config.yaml
n_layer: 11
d_model: 128
n_head: 2
n_kv_head: 1
head_dim: 64
d_mlp: 320
vocab_size: 2048
activation: "geglu"
norm: "rmsnorm"
norm_place: "pre"
norm_eps: 1e-05
positions: "rope"
rope_base: 79400.0
rope_fraction: 1.0
qk_norm: true
attn_scale: 0.125
bias: "all"
tie_embeddings: false
parallel_block: false
extras: ["local attention windows", "shifted keys", "exclusive self-attention", "value embeddings", "hashed n-gram embeddings", "an embedding shortcut", "capped logits"]
init: "normal"
init_std_qkv: 0.0597
init_std_o: 0.0127
init_std_up: 0.0597
init_std_down: 0.00805
optimizer: "muon_variant"
lr: 0.00816
lr_mult_qkv: 0.5
beta1: 0.95
lr_head: 0.00555
grad_clip: 1.0
warmup_steps: 0
schedule: "cos"
final_lr_fraction: 0.0
batch_tokens: [16384, 32768, 49152]
seq_len: 256
doc_mask: true
train_tokens: 151100000
steps: 4992
dataset: "wikipedia_en"
Each number is 500 + 50 x the weight over its row's rms, rounded and kept within 0 to 999. Layers, rows and columns count from 0. Numbers have three digits each. The size before them is the row's rms in percent of the matrix's.

# layer 7 MLP down (transposed), 320x128, rms 0.108, rows 232-246, columns 0-63
092:517549444572592464454466425527551493491563532406485536456488487490533500515498551406407500615516453455458495608508510534446498511515487505394530571537481444510541439524484522540495534500527502
088:464534434465553519634456456480485533506499583599487466481545490422488461544420475535541540488486468433467466402541522516488457436536414441523462471564508453491481433511455469533485485392547489
099:593470506554476454550506439471510517532595553565482528521506469717480562576489449458513530480520479464493474522478511498494530519545549437502463493421502474524491499483464516463458585520513481
103:426460422475541416586490604499450489568430492397517398495526515483453480454466493512442459466515396475499521482528474454506340516470569468426516470462460557496436527588495470421472490442516498
096:459517526451440528477515412481444586502501492502419542535531541481484430458438519555456448540505486600527537442454506463459540555563472503513603449397605421549535547533520573430538505461445457
105:508518468561547534518540554434427501499419467602516538490624489494558551502497578515378464531505534472467468463463445497462518500444459592453540459486537497538435453480520605449597512483528481
102:536527519537538526471498372458507498501469529552458591565415528730519464563530481464462511512424509439471522515483427471571453491501596479484451518456548507548459557541463514483483635501487477
100:444399508591479484489497471463483487486452509420505493511471458441509511497505529455450530481529599404529475615374534448488563500557504380426527556502514519463407469476465458493428570470430605
102:475468453495510463486520487509508485526555509484445480493487508527445519546514524534567501587487429444496484601477474624525431494491379566472461514576505464536536470507476489590516473563607464
099:629512532518623448557510454594440526438454501522553472459464555488527474511480573485537448552462475583424548534556519458548480597468476570591447544567603589541517524410525555489578393510531454
098:553515578520551427655495410548491524467543471527491459533492532540515473495515427457479367459422468516546482491552593487443491516491386398478530523516541482484522495454507543498458448499513520
106:459419359438521513497494530558518497478436459422532431494469430648478567564476454508561428531591509489365584519440529530495485472471470397523465464447551511476431446555509513554571492497484490
097:536497549459460562545511498499602548528438508475510592507517496502549478439635466564588563497470584507494485525515482503490527469510558555372438530458618596474468534500450506447503530592523551
100:512459502500506469481531572471491456464585554490457474493455569664523434536487505477439459506515503463466428443539487517414537520521534507445553527539550415492490500508444512493483538534453573
100:414587570518531469562522616499596451563520457479476514492524467454488558537526448454467474548545565472487411621446517460504486532484432495464530438555489526475438450448424419456461434533557561
# layer 7 MLP gate, 320x128, rms 0.173, rows 233-246, columns 0-63
094:512426542580586532387572490465465484537495497420449559447507557465518476411542499478547476473436491522453571564431532483503489535461541497556589480507452614409453508478590471486489542488509514
098:574586433477503480570605465440406529544504488531581524485528544440445581425363489483540483449555486377485453516365520515516496513539568498570472501460533471511459468487493539536424508495524531
104:507486482488542423464480510554495515488520586504495542521424504494489559489463432479607600491508475555488529588549517477499540559492551525421559542464395566520530568429544484560572468485453439
099:497510477474581448436464470472440503530459500458465356593535509476406451554494484428534458524504542405528521484535568535517435519491514486581485468525472469453446507551517543425472524491482513
097:475503462487462425492522530541472491597468538512541510500557408554508471534511439556480484399423498542405490506460417514535465464497568516532538528566503514510469452552614474479428460607410622
097:462526492472512443551436492460496537496530436489540537509453623571551509547568477466511558412473499465540471466473465503424486378526535561551621605482454544467503511462543493477545498483556484
096:418468533420394531490532548505430562476447512595592475512482524513471438493450557412589559431517445541629518454577531464531550546426484379503452626483525562590536518538459498546449472477498480
098:560495466491604464486425549493552585529537565430487488469466519429399470459449471481485552495619506590476530545498502521556576499554499460457390537544536506501491512483493461528484553445475426
093:558502524485592470512520616529371525562443510515536558571440524526529507521560538563590479569439419553513509470505524474482451525428518485531472513581520523494528467521581547435538538490496529
103:444421439561415536441498573494491463509448493493575470468392412473483524557569397453455553433447531469463486531555397539490475482536535484440465537481452516500412438528501517431505575514403540
100:486607520506470520510424483541473494531504519515456490512491436537467510370417413551491527463563421508516570519501427464491496437514504553392392567523543506526456556496530419479525543496441514
101:467539548519507439411444416598496535513513455472505439492434507513405567564454486511425414526510422508456502573516464492541466514467478403456537457566536455526544536419435515506500551374434511
098:497469500446478557487547480606523515428489453529563495574461469517487517428457537520607598454448461518460529473547474473515519436586513478412530466586528552430591428480512540534427530387491387
103:547604471467514520542428499501419476429536498517513485448515429602521477550471561538555380519437377477453483543528631487468462511520563425466548475499488587497502544488410421547491407515480466
# layer 7 MLP up, 320x128, rms 0.187, rows 233-246, columns 0-63
086:499524515554424502477571554528579504472475458585543505565579543491464535509511574504449528517508471525559406515606508510500445494646460557484426512535486391527564547493497482499468538506486574
085:510570466529514590451516515492435420482449543452551472512534509568459494453470452467575492514464516385501454549514525494433401485461534534615432554439534536441462465587501544500577417545426555
104:527484524495617468537475468524499509495522479457519548537514541516490616538474563448540561470385418454579501489396474407452491511462436513489624451382491551521551493536493469457466523536493473
098:514444561515495514548472566545465537518568455584487507457538526533462440419486550546557497669504468588619507487534505436535483566517514472435555420493586466499567590518583504501485476489518468
104:457509464495599457553552509574545456484455446479442500449513493486529455556499559454438521516520492473528465423562491533544536402558507424520457501524463489514462529413466547511542508507613545
094:467580464525466601558522500569548461445573473545479608528521501509544452518421466459492541515547535518564497569449536499443409427556531574480494541541492432422500465556464580487540462488535515
099:405460516513525475402479439499520462515403467458514575450503498466599531494519526445613529505500513507499563537405442505450519506523508519477636472498450480526441431547559546473407560491444490
105:497517481457565531467412433557509493496531510431521428563505547451598488474575476589666481494529501497545464408519491522543500534553466629435546519562537482530560463431507570584483495555492512
097:526574485443541495508462489532508551527482534452590443533480506475526516531489487480540408537512416465456426501553438499487468542492464496536446554449594460532573554527444542547577448564505458
098:439499434418471512492436463359508418517600485515476538496417549485478525470418552443410513488502564548503568516583549537505514554472438519546436423505503548574507507526536474553489436544537395
108:482486552443528444503485531504510498447517475441499481530518498473512454564574474500531492589534447460488492531539557457429564393447548521576548423455570517509517563505437636500469584586475450
098:517464514433507530534502577469547452491474498557451555569606515510464501528455493492502548478500528457481523547510548516586553530579539494524529576516425540494461549484441515420496499523446553
110:532471449603513491477453458476472446531495575459470494484566504508449486499582567452407479494534559452518492513534527459441528512566564562392527541547504481557421510522581521461370536536410561
100:523551593542563388555541510496553468443578477491507511481473434518516464559476470488377421485458489537392467482447526487521538542514484431360475494470523455478492452461516445538512436498514464